Weights of a small transformer language model.
Training: a variant of SOAP for these matrices, 972M tokens.
Each number is 500 + 25 x the weight over its row's rms, rounded and kept within 0 to 999. Layers, rows and columns count from 0. Numbers have three digits each. The size before them is the row's rms in percent of the matrix's.

# layer 5 attention query, 512x512, rms 0.0855, rows 36-59,100-123,164-186,228-250,291-314,355-378,419-442,483-506, columns 128-191
109:544500475480454508504514479535510458453500512497514492519494518495490507462501493474530515513558494540470527469488520485485472482482466492485546525474502492515492490488486507524513530469487521
111:488529519502516484515490476483493515471495509435499499493498505538516490524492506487495517459496531497493528474565501486482508471512455493440500499506510472479472520515520516481488495473492503
112:486511475525488490474441489538481519497515515499482519530502494547476495489529478478539531533465497517511484458535509508499495529486495525495540494440499511515549505508486518504515513492491510
093:499482500480442512516454503518536492509516525489504527503513484505514552496540498541539502539489481485522561474548537508524492491474485486527520542491524489471546482477484509476506537461523476
097:506502513524469498466510468543485503532518494525504466517536475477490490468500477501499452508504502485488513459508461505532505499462523469515472472482538542500470468493515477474500501561501490
091:474504544458504461495512540491501512516533479490453491465492477514529466488553542510480488521481524494499526492527517536502497492540497490501484489503520471500549524480515505502495473514487455
088:530493520512502499498518500491529502466483516546526487463536419559470515499487546550487468491539558490470524494505545485470490475508514482518507497459468489531518524527525479488499477515488503
090:504499552479532512501498467519504546519477528518460515519494490476496500522504525510482527517487502469468550499520538541504486524534446468531481508502467482525527527445507522492533496486511485
079:527493516500504550513543497490498486518526441523479498515496463483442494474524522511462533491509521494489468493528496526510480496512500466521483502458491476476511530532521474501489474511503520
082:525462491514491504474493472511458488479435499507509490524501464525463544493512503518511497495506526508514473454484509474507562468489480509528496503492517499494471508530503489521507493500497500
077:491548481487467508535470483530481509454512517481508503472493511525516499516487523459461489525477450493492529464486471512532496478544461503506495525545501458520478486551495503541493481491537506
079:472451546471487509502560514509530527514526534502484491475500532502540494541512525468507483513533474507525473535492447523465495512525510525462514469519517524502531536494503472477532506475499482
073:485529485464510516464483516490469512547487515530481478499484518536496479503531439518476486487550499503489525481534499516513475472516491429562515512521510463488499489474467531467503494463485517
071:481507516479486466494458516485498477503503464503506489477495476458497492503493524492549504486541508528453499478473496517488452473416474508482506561534516465479467478473458491490537539507507543
081:534495464485519459492508459496490470553461490510492528517488521523528468527489565491522475508513493490497455542505479485502466495489529507546494457537530451487476491481464535512517483493528497
073:480527521497439528452489480505479487495482467481513496552482537469521470507537486493494483506477538507476460468530486492512517511470539514520490526533526479456494515487520495541510508484504563
071:479498516496523495476524465527485557547493552544510529480471509506492468516499523462548498550474531497508542509516483526513504484484541507531521495498495473493508483476494513478480477485521450
075:511507497472480502485514495544533509508503501485538468482477471501496518489484529516498477511474529512511502496539513489502484537528467482518506538493486466457468465525421491477488479491527512
084:506498497532497517509497507474554466498461469502524493522484470529491509490508479541494538449463535505506500467497502484489477471509523497504495490525509473512502479512501485518498515475502507
076:516502473504454488502509504514490500507468494480523505517482478512504498449508493454487518498462536492525512469447466505496496512496531499511521532537532466491483509521544531558520479465508513
076:491522531501469459488508542527538505514519498491510512513490497469487486492464528470506522502535504529493514523493495519499457491521439499565452459492544498500479522483474554471511493483507565
071:508487456541477521470475450540532499504542481493501473523509466473506516506493498486493489516437519553484499455496503492512521505476538482485563484508534515500490529541488511525472541482470460
072:493473553506521520484495495522494484476515482451463497521502456493460501485498519521459502496489539495484507461529475487499514498477503471499532495499478511513529513499484493490490492516490495
071:496524485514497481464463505547502492420505494447511489482488518510500523487486555460506501503502514490491492528537508531491579463492453522524531524496543483506491473552449507477449509503487472
084:511490514465487508510552470483465511515510501497494522521455508518506488514497460497509517505488506514499479482528507473500531473506522514459499478527495494499478476516494526461527499487512504
086:518545488530484488539464504472520532474479495562525524495515452484534536504493496475497492548486525518492510525465523470503510502494486493524557488483481500497489477472519487535514472450511512
111:480481483485417534551498491465502466504508462469530565446514476463473494449494518509512545507468503501508530508480542493512504502480471505491504529468520518478496467493456465507479524495471514
092:525522466487521535478532564479478498491524502495530488486499479452483511495496504508482485483517469557504545515476472514503503480519500482507508490485512479485481484492515515493528480492481493
112:529503518510483492485539520493483509470488528467466505469465480482495484486510497497531503490520513483496553476536535511492453518512513508485508486550529511492514498449541455557519522518515461
121:470505507521525476466540511481483480479529455481446481489518501546481493539523533527490536512509501513484512549533491519502501492525505487529549516516521484525533548516490545543514486509503447
125:503497485521518484512470470473471514515495543490508486522445518509499518526469487475493505536509497473478500505458506490520498492540472485472502519530442473507473510488498481529546480500485489
137:545527507509493559482476490499458515505523489471524478535532503446506524453469497426510491472479465446487501517495493502496486528513498514484509480529513510458497479470493491509536527456474522
142:530451519478494519496531476509469496505469471482444487562503489543476516469528504522546492461552492499545453461492547485520541499486439489530467521484503491490502530512522492506504481510491484
141:500494508504468527487466526530460539557490534497542490485510510533513499533480508509482474496462530492458506494489508491500502536520486504511503447494505529504500532529561529519511527492491487
143:479520496480510465498510457536513471468546537492486490470488502507515505493545524434508518551428492490485515476472463511501487516517524506496519486499510450467501487486514471504546477471516513
154:503499520507510524457483490487476506512505527525539506535479510467486520531480476481514484499568504522521498526465516511521501458514545498492528499520520537506515535465520502510506544451506493
144:495487476472544492458508466464509529485492533513477506464511521476483482526527508511552515473528488484513480461513509514488494509482462477530527455493464529465511483471482508493459525474497547
154:470466519456503499514528528507507447523456486499461474490485496461518509477484486503484521500517504484517493504511503520460476497506490484405478485492469484514475469482494532535557556507530508
151:457500539511478527464520507514458490520500485510500546544531533500523492529504543524489432525532500525469484524505506493542478531484491520533526471533500512491515524478540487547486505494512451
150:452504499520495472482500506513498444488526484512515490522552532480533475477511474489498497513514496504455503501480501504453496485446528539533495524513490498494481507430492494515450502489471536
150:493493490535468432482485488458505537522518516517553525508416489496476490453518525477483486527512531496495526506519510474538490487504501524493513493510514471487471490456511536487501537511513498
158:519527512480492554476506506547488500443472518477539483535510499518503512477493501528490494540472520507506527502459544499476494498509522498515529499526501457499478475515501492529442518495523521
135:488486515509467496482485513508546497507491512495522521470468494470493488475505531490495514518497475532522540472494492480492470479518527542480491513489514448518543474475545437499503477553526504
151:531489480500455477506522469504462498506513515482509479499530490514531498480537483504502554540498503477501488484506506490516523526491492488498486491507537487443466471512474537509486499501489495
159:495502533520423517464496484522497508503481517519532489539490501488502498488475497495518534517486475500535533519526494513528461461510457507584457476511494486523474486443486534497506535496519484
146:523482486542514524499528479469541509474553502530527489482463474504514505458441488487517502485473522505483476503505496524519526501529542480488542528522516521448508547515426497506493546517482448
153:487476522459494496479474494524482512524509493474499509479499481493462509516548547496492480514543530454531460499504443471485510501505504487506516496485503565460474517486518512511513501524476510
152:502478493454540513471501499519494479486548510508493484474488517496543533490513491464476473526493489491486505503513483546501519509530480521524554495527553504437498489522460458500526497490492490
105:536507503512512472485532488491475486480482490481526516562472445475466537485493469558524500493520533505495502485495498485494475471512478521471519454507471505535526459474552506487528527466461506
103:531495522502504518502517501504528502493542486499500459550481471489492489453494509521447511509506507488496500495479520492511532523575504453516484517519467495480511490524514493487495485488476531
105:510515512529451506505475468456496542552514500522548502473456474503480469468533499487518513480537491489495516502433508499482519482481466477475500546487459524486490511535485460537561483458481470
102:516480505519511498518506529475519483508485470522494527488482501465495506490516511477504544482439503480504507540467472549499509476462494501466454539480488494496512451482494491536513487485469474
096:568498526523517506495487480494499553478524518510500494476547507492527526498475499527529476488528483512484507444496470505484514514451510557491528487503518531554459482476479498503527500493503542
097:520505469521471487512544498504501485505506516503490486487508489507507464479525576524449540460521487490516493511515528474483512522496493490520521510492530526499479477542520526581502486494498446
091:453483504480536513497505512546489477546473520461508487481523489514514522501485511524510488511490547489461492481510511544509509487487504535527531520490505550514494481488488522519494503527493510
089:501478516505539508484490520509518483480512509503505493486483523489525513522508522474521478483462546475484510536499519494512512483526466491498547496475472459479472481461471506484488538468473544
083:485499507476535506494518510489484504470466476466491488492488481506487500470504519522501500499474471542472472480511493467544531518535487474521499492490483502514461525472502518485513492541459515
093:490476525462482542510484493496515539496488546537477520532492484500515482518470474506522490508503510528467518488476514539478510542495501527493481534509509491492501517519532503538546446538478466
083:438559515460495477531500480526520468431533516506488477525512500537497489535521501490528523522497517474530526487495485521480470486485476495502540451523525458498509477493460510517503506544510515
086:511492470479472478469476485495479483517432469511526509484476483499497497507496552482524483506513483527527472537517484490495482481521553520493542523431525482510482437474531529533502512449487483
082:507488487500478503464539490478514510455544510517485516501540527510511482528533491487474480482495497544475539459515504479506459517504528467534552474464524467480513521481544502467440527503491514
081:515530516449482497501512481496441501511523480533495520490525479476516552498478479483532489523532508527512474469505458497456493534510510489487510477463475456497485489474496485546511482505514490
077:501495530506520497465507523456501485529483502494526531514515502497518514551512526498485472534519507527513528457544504484513483517454514476507497496433483483542494530445537478485516510466535478
086:496519487537485475519483449490498517480489473496483487485547495537497478470503533466478487515512506474486484510492488503514484499481491537532486478456526496475517501500500504470480513511496458
079:484514506471497496457480474458548514528462545532589524526524490488514547506526552498514549508519509529493507500536521475495489495502568487503492531489488512494515496475498518505483473533506474
085:488532516462487483470490494495522487481502518507527476557497465523533541548516472507512491505491517520475531511526510501520477468521469464520524517518494445507501476516542507507486495502489542
074:486477518528495531496486507504548512542524522523505505521487491475489453468511490517480490483477489497496537452493513539518443505502540553524476512487472463492483482514524481490516510478485505
085:534505526528500456514483489490471479505519481480498481502529462496529503478504517534472486532515475473490501494456492532509548537461503515561510490468490455521486513566500498490534508532515466
080:481560549520463483497480487531504510494495505486546518539488484506467529528500508511496527513467541450495528500522507497495459493526477450497498455525506478503456499502511493469486479475489508
087:520531501503524497518554502529493505581538483492510453500516477480471458473503550449505506483459525435500466522543489514503534484462524492492494486522516510494456509514513503471483498555489450
086:528529512431478494487466519531529486532526484491456542485469502480451462523482514473468483513500486500514467481545484482465572416534482484485513520482523513462529510515554498538500473530474491
104:512508443494481507488498488466515508488503518516502465528577477503499472461451495500520545490557496468517529496467499533467480517521484514517536518503509501490487516467477450528508527468514490
089:529531517533505524527490473540519463482483499510467510514455470454513487506502518472483512485501508481529564508554498498432477534491487512473513505501449499480508509476487504504471491530498503
104:505477521487447470495461493467496518479518469501475505512511432514501479472488503530498538492480497489534494528510470489469472479465487478493546476497493486474509530521493497496503490500522479
100:519490525510490502515541517481510488460537493512503504458488550474511497513496504526481492511517506502475538515542528560497516472479500477502494517488510458482504483484503525481512537499466511
077:548479511484512494504542493533482558503511499508454475502548516454500499470516537503499483489465519485461451475437497491526500520502515533477479532488493508499527494435494492495505538458509503
084:458522517547526492534513535503521524519480475497495472490479513523503475526520477513431493499509535494528484478528520497512493466522490515520538482483498496494500511496489537452469453510469490
083:460532538491537532502525493517530499510510526456495494446498561493499499524493472483495498489518562482475522485547505550506522474458501518513476538532518485524442489482508494492496483488494523
085:506492497490501501504518506544534518497535517460500456468501546513498499437489470512465504498524534444473515494506520490483486538502482499511495546508486470508517499469506486497548542470515531
065:501505505523521458490447539503534454486512496442515476507489522525481469504477488493529520469561529447498507501500468513477485490498499460498483548520520468510494519529527494498487480501480508
075:497467490489441503476500492516482509514512506499483485455483509508500491499524511501503496495477553521518472520516468526442483500484482486498520478499460507508490507505509481503520543461536474
070:446517507550458486491469508504517477482486519513475538467547494537527532491491513517502531508495487547527576481487476508526510472492498519487471493522505498488534481526487501503521451527531509
065:462473495499519503502527534505507518598504532518520467488441535476521546542536521490462491492533482483506483481479509494538470489524535493522477527494511513489482489501512479525516500480516481
067:530528500499499493480487481523456485481530510496494483480445496508467478495530564471549518526518534523472526521512505478466492524474524458521495503497473493465502486528515496508518522461514471
059:495518497454505502458495483498537473522551476523533503500540504443471540485477538489521513485459522564515544509507484499486480509512516470467497514507450498473527455497463469510515498494489527
064:490462473498512500471530478537492531493446508459484518495507483503518493498541483474499493531504485493516461510502508494507460476528532496519540506499493524537513479503517571501532526486526533
065:480498487528493524546536549469527525512502522518492488475510472495473492484482532496443509490528519489454549510517515508492509486490489517509490510535486514511507487501523488478492515487469489
066:516498512478502495523521476529501494507506468523491530493497533514525520507497519481475492533488466500517463525540493515494508495476552467506516515484533539516487464496557497502481517551500484
061:469482508488474518518478493538522506488513500462474489527478490460548538500503452486501541524516500518508473507464502469508481519511504501472537470476482488484486490445509497526504471493532487
060:499470471499496525501498536514511472522468498546488465457490510464487525474506487516504479488450525511460488485508498513520476524515503526497443528494449496551465450491484454503505499477496478
061:494494467507480501525439533559518465520444507496476534503552471491490510500464495503504476529458502529503508481518530474530453528508497496468506486480489506501505521532477509471462511526478572
056:486524486532478544532459476506503462448476524498519511506468559486499510540496481493535505496504504455471486476512507495512491504499505458506479485528523470471507516532472504509525449512482502
065:497479530499473516518528530495537518479519488507498495496518470498478470491493545441472490489491489500497495501514504520536512516472502499493470502472511485510501483507522504481507549534455506
062:480495510527487495516507499517514461424472462534474489495509492514496477482469510503486505521526498463521500504463508531518530514486480459510515506515525501500532532546503515452471480479489490
111:492482471507483520476496541490503503578469479508508486487471506459498511511510516485495457520484466479460523547504495528507462503517514513515504474460509445480528526535490449452490467485495511
102:538467504513457486506514529512466471477491480527517493535470441494549510469508501469512475516529481470471478473526496506511464545528503504530494437537506514501507476497526493525482528494515483
097:482488504482492480486517513472547523521534450474501470513526499505464478472480507545499504433558505491483490534518521486491470474461488495472514513528530531454489500512473493464482512459464552
091:506455540541484498481474458485461440516457490488500506517478511495504521533500476516513493550489477480535511501473498480486457519478489478488493489484489453501493509500519502443543490537496516
086:498487519485487457491484475476526470459504472519502543550513495522539498505500495526529512471506521520493527494524489498490497491442473507476509581497516523531509512446487528559485565517475464
091:529520443497473516496486476492477479510557516476505494512486516483496478476460487495515491476497513445501478475525511501493479446470491483484478504509530541485487485487482506513483540510493493
091:486466485503491487484525454499522500468462489524452475494476554519490431512530499517474537498475508541584508503499501501502500463528453496509466505511517488506477500473508484530500485540499463
083:524485523490508470510513504548492548436503511529507488479482477511476506483489467498499486542498505527533527460473475518517497456503522456502506523497524536514503495486519499550474495483492518
082:532523505518493484510454419489489458488555478508499496499487480439502487491477523471483467500488479468507461501511485523508504503530524505506549524496489524495458498485509486497521524517497488
075:494513517473518547488492512499508542473475491485426487523506483465493488445508521511506492460527487522504450491485473481544538500465471482518491545541500461483488484480509515507491471506487477
081:515490502483460467448463490521487520503547519518486519532521501513548524493514518530501476488482544500488494446526517483517503498495484519525501509506511512521504473531511505504506496506516484
083:510570467489482484530490489570509504471542504480473465471513471483521480494519546449457476504468494520532498481508492511512496433528510521521474489526488463463481491510521482495523473500517480
069:464462524517469519527503497507493481496498511533543496509469541471507487542534490481521498471519486521516474534532497541523543508527477507489505522485559513501508510475496485470496532459507482
080:485479502497510518470487442457490536527478497489509483515528498486463471520512500513559496493513490517521468447507511527493517504545459515541496495494486533493505454474484469525458492492470506
078:479468500493508458511530516464531508544510521507485502486504502475502503474494526530486447487516489476529466477529498541469453505489469468460509499475484537521457493448478494542532549491492511
075:508489479545501489478551482481478522508517496500493530524521508523493488508492535505514504507503470517548449459463482538531500524510485517512492526539499487518502552500508523523501508474533499
080:528489496491505499456477508510502450497498517456524579552493535525530506482477523522481509473532528498464522478500512500492522527464488565492509494529496484470492504489500487531459510481469500
074:449483498558461523491500531522496512524472519512522491504434499468468461496516501460520533532549513505497533482498473474515502516525525508507468547460526465503536511490522521514483484508506528
075:509469487484532477507447523537514551503494490486493497493508471510475494465498500549508430520489527527495521506535521518491490514519527499520529500523489467473473492549492506458495511463508536
071:466508511507452461508539496439555452521516530491501490509496469467480510469510518515504523519507497500472476487494464495504452477471526473512532529491485494472494491509522476467497482542481523
074:494460470513462512497456528499458525497491509502510496494525495515530530446487480500430514524498510489519536483480493498489553536512526479526467483499489462487521498505456511514512533482518473
077:490472493517497467495493525525495524513479511479529476493524515497489512478473508504549487468486465531531512535524493521503467495511463518523512498499497517506460462487499508458502495476493529
078:513507500529508509497516502496520496419483460474532520504464477493513507448437514454531478500448521512501492504497512516527534495519512489507533489501500507488489539503477503505499529480473466
075:458487508474488540434489485480509491522503487489488492506534514516516488522478520466500495506545533468467491513527480524481486454512513439489536488490496496481529511543509508491516501501455486
128:544476481511496514570465519495531506518505514511503522494497505485483484509513497461528498506448448487529510543512510487509523510535527499506492477495441474470491458506495513512540486509482510
126:538498523522488517497526524486471484485497523484487516501519494499485498484494508455547476501489475523539500477477481533515520480543487533493497476487504559472505447494479516505528512444498493
106:510502533475506495544481482521512491492521502502534509530426489501522492514525513492498538489438511479510509515534508466449481537534508516498409532466466484485481512498495493493539539501469521
116:510496502471457510526512500449509518476525469518515538551469481494463434470519461490507522468461484479529495560507528468528457480494511460480517498497523522521491429521466512525512480510503510
102:493536478517498519503537508476521475495494481518537499536482486492503526430477493492493521494547488529511489507510505507514536481503527479506520494478505542484513487453500513485515497485467473
123:559473490517470511511501533501517500486497500465451489494534510508526484484507455470488501500491494489543540462467526463500546482496503519496498492528512526469495467463502484487521524494507479
122:478499506538529497487520537439531465515484462491449491494505533560508467493538466495471500495512510487495531488535492484506509492538503508537565474485489479499509514506504547499490494541513493
106:444507528510526501472498485474494507487517539489487499484479529534493527556506488467473464529502569513442513461494504508478436559513501500469479549495449481512505558499527463529475494541531513
097:507506480518538511519495473524525507527493502470476496496498523474492524491491462510518464524490509483515501467498540492452436486554480507462466511527496517513527526475557494523509495475460533
098:500478515524486506479483482518475546513484477476530456491491476521503511496538552503514547482502530504493471448468464472490499493537524489530476497487499506494467531474492517505512482540499481
106:510500475483486527479510510505484490550491516513541553458487499533517498485514557443469494476499473498443506494495522532488495498493506478492481518502520550473489508532512526504444519582539497
099:500509496512495492530452455486519522503501516463479535459531525514546533539504474497523490537502500525506517502460486499423476513530483537472485472543508461458459524478548501537539515495506500
107:524513501518522536436496473516469510525444506533555479544481497463485521521500518468489493499501514529531478513504521519519501501533504488504528501511499522492495471473524515473548463436480518
101:510501502514542498481557487499516557513518519476503505458477495475492484525510545510525496481513507515529510467534469513479496533514487468544457488540481504473508493489485503459540522492525508
102:496489506501512467479550518504480447548501443515504486514506510516530472560487498521556495530486533511495480510483482532478483516490510488471508482518496455507475515491470513491534512463486543
096:481515499494513516492516504524483491545500496533551544469524487497555501497521550477498490538525517518503529496483498511517468515526494550525522502470483517489524458493497529568514538517554514
092:487527495517547471485454493499497510515475522560501470512555491465489492479502479469504501517479529436434520502456509522453506481471483513531490505495499510469492481500446480491438500526481496
098:455486505518474520435477467523490515529499516505510506502476500531501516487518549480508557467508518503455495492508483470480476478485517492496485513530478458548484518502504505508505494559514481
092:532506503474541506483492510552491471523485528516504507495503508562526508518534529513542499536494502535525484487514498544476518510524501471537536493498488500544491474488489501510494490442491499
098:499470482507505509541535481521543505580439530509507509465501494501509520465525543492503467488491501526506482473520461455515509510508535534520474535480517490506480493500530473506535530539509501
097:519498500467481514544488476518495493490511502515517491494582540476500517491535474518473516553519471469519509462482523520504482497477477480508489483528487509465484462523485511515499548498506502
092:498444486500499506522482479532489489505463524528494488482482547473507511522494486522489494516489496481485504552534495458485493403528435502527481463500517450538541482473511505500548493527493534
099:509482498494513512511488514504505519473524482525506489520501484530480455454493536431523549502433484523516462535509520503513524504486494511535482514497496517433504490494494500485512558508445467
091:559486508525510466531471522533490500444493483464518503516483483529515464470492541506516484495514501504544461543513493474484499487498470479531467460538496541481452503534520556478540453485489477
126:529476511502482502560485520532517493559521507503481506490476523476525494528520479434518491499436519493565467513463513482524511525519531489488521493497469495466486505519521500492541496520489491
140:523470471486503506463510529477479504477525518481489478540511527471481507465508481525531533493499464515520523477465510494497491489558488505493512526522508559477519485492473497522503520481496491
116:477463506507492515542514492513492545544497513448519519492477510478499470517502489497488536506485538492521475480519467484495528486515482533494480513467487524506469491517476498481475552485481485
135:511496505480436517528468478455514529496518511536502561511512487512483468455551467454496538503501476482511483510471510513486503511497498515472514472473535525486543486494464510512521532504503522
127:489494485499498528506546511452508468513501459510540533502502445486486509436490542500520576504500474500527538537516500523508529461485502507485496487483506548472491472481461531475479493463462532
116:558467485529498509530515507518516535468472524486462511463528519483500475470488504463521486500518531491489494436493511492495511498485483524481435481505513523470510475477507468519513539512518488
120:482544542504508484517527529483509489504514496458468552467513513552545492516540499467487480509517541506484520496536502515526471521536499482515535498510494500505507540496518505530495506512502452
115:439507509506554462515523495499496497490491536487527489482465507539475491560523474530485470525498562501476491490540491479534508495480507492500494561519501473559472513538461498544474471516496482
111:543524520495546490505496488498475499511494509490489469515464528475476529485477496436509505545476492457521494506438523483488464542502486479480473485526483486488514507475509518516522503432447528
104:506472554515522483492491487520489499460490488457464468528492500499486487485527522488505533477516488509583485476488487497505499491487479482515495492523507477492467506509490482526509493505507470
112:515487517502480551473499490514470494570457519512494519498504468555515516512500547486525499478515503488497469513462532522504524515502481465525503496493523539492506538531532471507495484527516478
104:479556509476515454527514476514521481531548488429493520489477509526511499525503464436507514530475502493480516480499490493475485532516485519484480469480468454491488496504522497546531455482510526
103:526525486473566487454526493468470507540533541500552503497492514493488515505536523481478519519524467526533510512482486499503511481533543508536501506498493533502489514469528489497532502419482518
110:514516460508526500466524485450492555453532531521512466481506522485478487530487543484554484513503484530504457494529499509480500521504505469550529451518478525451526496466521479434481547466523483
102:473435504468491531475526520516512457497462471512537472501504509492530499483502492541515523486513498513524507480539486526463466500482485466448521481507442474505501461491487521542546504489502520
107:470491518527488512506529503519476511533478518529519545516529526532528492532504555470491413528542494525526537521505484509522468501509517505519551493530514525516517489452533520523486552478504482
104:487544480567530470529476504516525489491491472546494513518552540507537474455479501458481523512524486484444505480468521502468479479467531511522478509534479503503509511506498475502463486497455500
105:461506508535497503482496487448495515500511524523498514516447483521464492513520518486497491516492515538490501520504505466516486456501517499493520525529490500519463494486536501517511506523509434
095:486492492475505489504491482564497500480461503459531511532509498545511532500535505544523461506499521512488544500462513518495506469505518506521537465503508462566459498494507496539458481471502506
095:552487484488492539507528546489533494573449532527509488482515513509496510457483534502485515505516465519492533483486466471482511507546522561485481537478494448564539469473502464500530500494521513
096:527464521490494491505480520506495521507518491507499495509543498465509510501528431538468544562499461441517501450472527520481479449478474510508460443481537514470493444485475499515490522513467531
099:493490511503478533479473503515521490504471526489514510528472531493490512534490531513499534496460496473516544530493493489503461452507463497527477503473495482522449491480501519512528523494506495
101:540488452519464521499513470500524573517486519529537499509514480499475467485509497510507540490465478491488515500481484484543548456487505540525547517490521521459538512461462526528517545543483483
103:516489503477488478537447499502502490513490492496500508483461463503508505484491537510505492534533496478552451491502487466491480490464444465482502496527511531448449542515515533505552486501480531
079:501465499520438514532490482526498480555446510499462488475502498496502504546506542462579549571474516508500538503528499502500500506476489513524524484520464489507526483440531455480506484469484483
077:517468514508511472547464449502498473506540520502492512522487495540472466513507465489514509489493493515476479483492518479500546533488490478441510475487522530494505478493477501481513553491518486
080:501507492525506494497485489485486493514499546510497519495472520477509497548482497455528509528471523452508552537504508500527529442497501488472511454513494497486466507483543523518514524460511524
102:479499475508430502497462484480541468491504483509475542512507491534483490482525499505560548543482518483499518470538527508530491550470471517495514522469515496536526455472475494485461521478503491
084:498467484478477521511521524499526490504467508462498510475495528465473560482505495503491445470485531473510542484507504469514504489503517540507484538458520480469479517524479496537507517499514472
099:527496481485467470486520488531487493498508488511503477464492490508477490452471490465524463486531503445484494470534533478514501529536503511551471501526536493517518483448492472530490490526500469
101:487513521479510553494528493518472472477509494501454484463478474497469474506508521498519528504513520509482524535530531524522488475510473483524527519527492473500535534464501490552524472454486463
120:525503509514492487509490461466478487506487534499507498506451476495480485515504507508480493552519510499521531517484509502519470504526505476476512499528455501519486501480520511497554458493495505
131:522553529507499545470478467501461524520495510503493493536500515453524507497498509448487496481476453455473519492515492522520493531517480516478491490529516523486480489467491524522542502445526493
137:500442502519501519499495493489499464495485461494456501557487493496482525451505520528550516489565488502556453459513547494525509492483467477495493564475499469488519485516515482523509466518473495
134:500496512508467473470470516523465545511490523512510476527530533540518505517487504560470490498451524484487520495501514497519520513531449509505478458501533531523500527540556537542504533480495459
136:456507505481494469495519490542521499480539512478475472459476496506509489513527555459494523518467476501495496460498451532522504502508506527489524491511532470480515507517506475510522475495515514
140:478468535487501501504497473514473500482542537515501511497483517499522484558471489452525505512555505542502468520513516481487521484505510467486520485533512521499519531462516478505524533467491489
139:473500481498531513436498481462500497518497526512488509491500512493481508501544492520515492469529489474516533467509506518512486518498442479506526492491512534461523491472465525502468508487468537
152:474483540472501465493525535505502463504502495514438483448458497471503482482506500495508502477507498477527498491521481521491479491498498503424479493486485500491441484507488532551534563512514514
140:519482506496504517464535509519465467534467452511495537551495532510518450532516518509510454521524485518486460543497478486529500520494478519520518466547496471462500521495518489563466500473511455
143:477499512488463454467514517490510454505520495488508502532508548476524482502531466497508491495500499493471492529499487504473478473433538588527506532507497484470482479449505493521467503495476534
144:516467485507482453494493482487483548529502526517578502473450490504478474453528522465530495553511534496517529492502502492525505487523504513525505489507519455478495475453491541504495501512494506
153:516516503498492509473495495533499518452469503494526469510493478495510502471496509536467488523478517517520511481482543497504483519531517492510534516540484464461467478517496481529457526472514503
135:479483486527461472477509535495561464487475519521521522502451486489467512475483522525509504491498483528504555472481500492498451455530557523501501484514510473507536463472524449496502481525507473
150:521479462462432473525531475505478519487503518466493495502505487534513503468510502478487540516512504495509499515462496503488530537512496484469483513520529488463469472504458555517512479505524496
156:497502493552441500467521506492505511499497510503500504519491496498518490474466501476511516520520474537498529519535507533518481495511460506592444471493499485512461476460470541494494531470494491
142:523489477529499505492526489486538488483542477507510474491446467503486499462428482505524500499481517510487464489505475540501520527533521468477538512504505522469505547539457512514481551504492475
153:466497537464518502468468473511492504538499477463493496506517467484453516499548549491479489522531528460480468503493468467498498512486529507501511487457488539474495514483489508507502495557470506
# layer 5 attention key, 64x512, rms 0.0651, rows 35-58, columns 128-191
084:485468464497468519520524516509493456525502489544518484524486477509518502506503492523526516482522495529515513487510495527494517469516524477446480480516488496484483455515469509491530492515537472
108:493501484511510486487531515508476445469515531488471491482533496502479461475505508527516480545544502498518521490534489533506478474518491508536530475487505505482533484490528502535473492512471520
096:490471487533506505532506526518476497556555506494490494522513470463472499477482530516513514468472486550572498495499533519498482515507476523471489483535465558521523488499484497519509545492513469
105:485485509463510469498469465474532465530523476524475565480458547493495495540496486499488487454488505472452470444519548486468469528465489497445510521511521453520480479488520444534523498554518532
124:476527498524474512515544546452505446510516473516522524513514448501490475481492496493518513446551483509516512498516501507516529488546500504457478503463516498474517460532450521480528510500478472
120:501499467522489488495544498522483503509465528490494540489516504494534463464527487494524536480483452499523489485523573478491500495496523531482485463532494475511510478508529485525521541502495522
123:524511515546516502484535524487454439451504480447478486496526497548475486486529502468528477550525538516484558517504484467502503542478511516529490475511518444508491506493483505529489530478465442
127:506437481484543442523533461498527459544499542512438485508513539505476477558506502493503494508545525523495550492489518493501499470503487474504511541546488475532487520474505451501508503507532535
131:523476517525533506511500486492519509531513560454500530510509522453487520494502518495464497508405493488499438482461538491440510467498476438478499498486500520484481488483510487534491484495434519
134:500491483498487490502572455508472554484464457526453464513469516520527489510482504535531478482538493495498494467540507493525500446520547522525475495476512524421495470495470484536538514481477493
133:523520489491493537488490511490464535515531510517532464527458494498464516495488505520517514480534514462489477525505494526490481543503511489473461524526537483489530512484550560511468487535476494
132:530488527495520460514518509467507495478492496519496482489480499528504443470474492490453487520478484497490491513508496479459458508537503519489514480560496483495487462484495477509515507507494487
136:470511517537525496504508467493492502557527474497558490519478500511508518514502520510478477476488517516516479511441518535542437539499480547526507492549478519492499473466528507494542521498542484
134:462506431488560505509493518457536524480481495543469527499505500472506471526493489530516512473486485489482480477510494547468490503467511503504486461475529520485473517536488486485493508501506550
142:513513536494552478508524517497473459545422525455480502542535477482499514529541478457504486516488505507475470505565489497491502515505458523482501522526515517505500489456473525535517499531518494
133:440537488482509500501496521516468467475518464519531492479477493494513488485459525505492442525523500535490501538491485477561489501460489534500501510498512543524530487520537501557523502481496459
138:465485508531527512496502545510496493498504498502510491522529526461494499491496514513502485539492461464481488504510466516483480490511487499517512499527498523513489503465472535483478474528465480
142:502529476508489430503527508486478490489478544516525502532480486524531458534517491482468495491500489526468487420525477504562544507500455498466452505552470498503529500481505513494503526533516548
145:485501533463535551510489546534461465478512549473484501514509540547470482456519513457453464510483497524467519516454521462478544482500490502500516516524560511532488541445491525521487486518488553
127:461509490524511487503528538514553543523506499418523513508484524495478491488509504466506483518486526463487512462450535529562491468474537475507536540507545490454521480506555462486519519515512482
132:533532485500489498478504445486494454508525579496505460534520475505496521496548470542477502495510499502433506523494511455517477526483512488514471478501488517452501503487499517453488466507482505
142:485490552455465484506453471462473507506506504510531446531475537511483473511481506534532475489490490478511504482499482518525510482495490522511475506518532449502545514486524525506492503470502487
139:489478500509499531490468491457476503519514523524493488478463520495555503489474517482503538531460492490505451538521492487484501513477517461515510482502537528524476524496459465490509469508492511
137:545511483505524500489484518541470494506461481500507532498531516472509500510589507515529563500505492468489498484505508498506483506482478500554540502535480533535497475484539515555498486515469455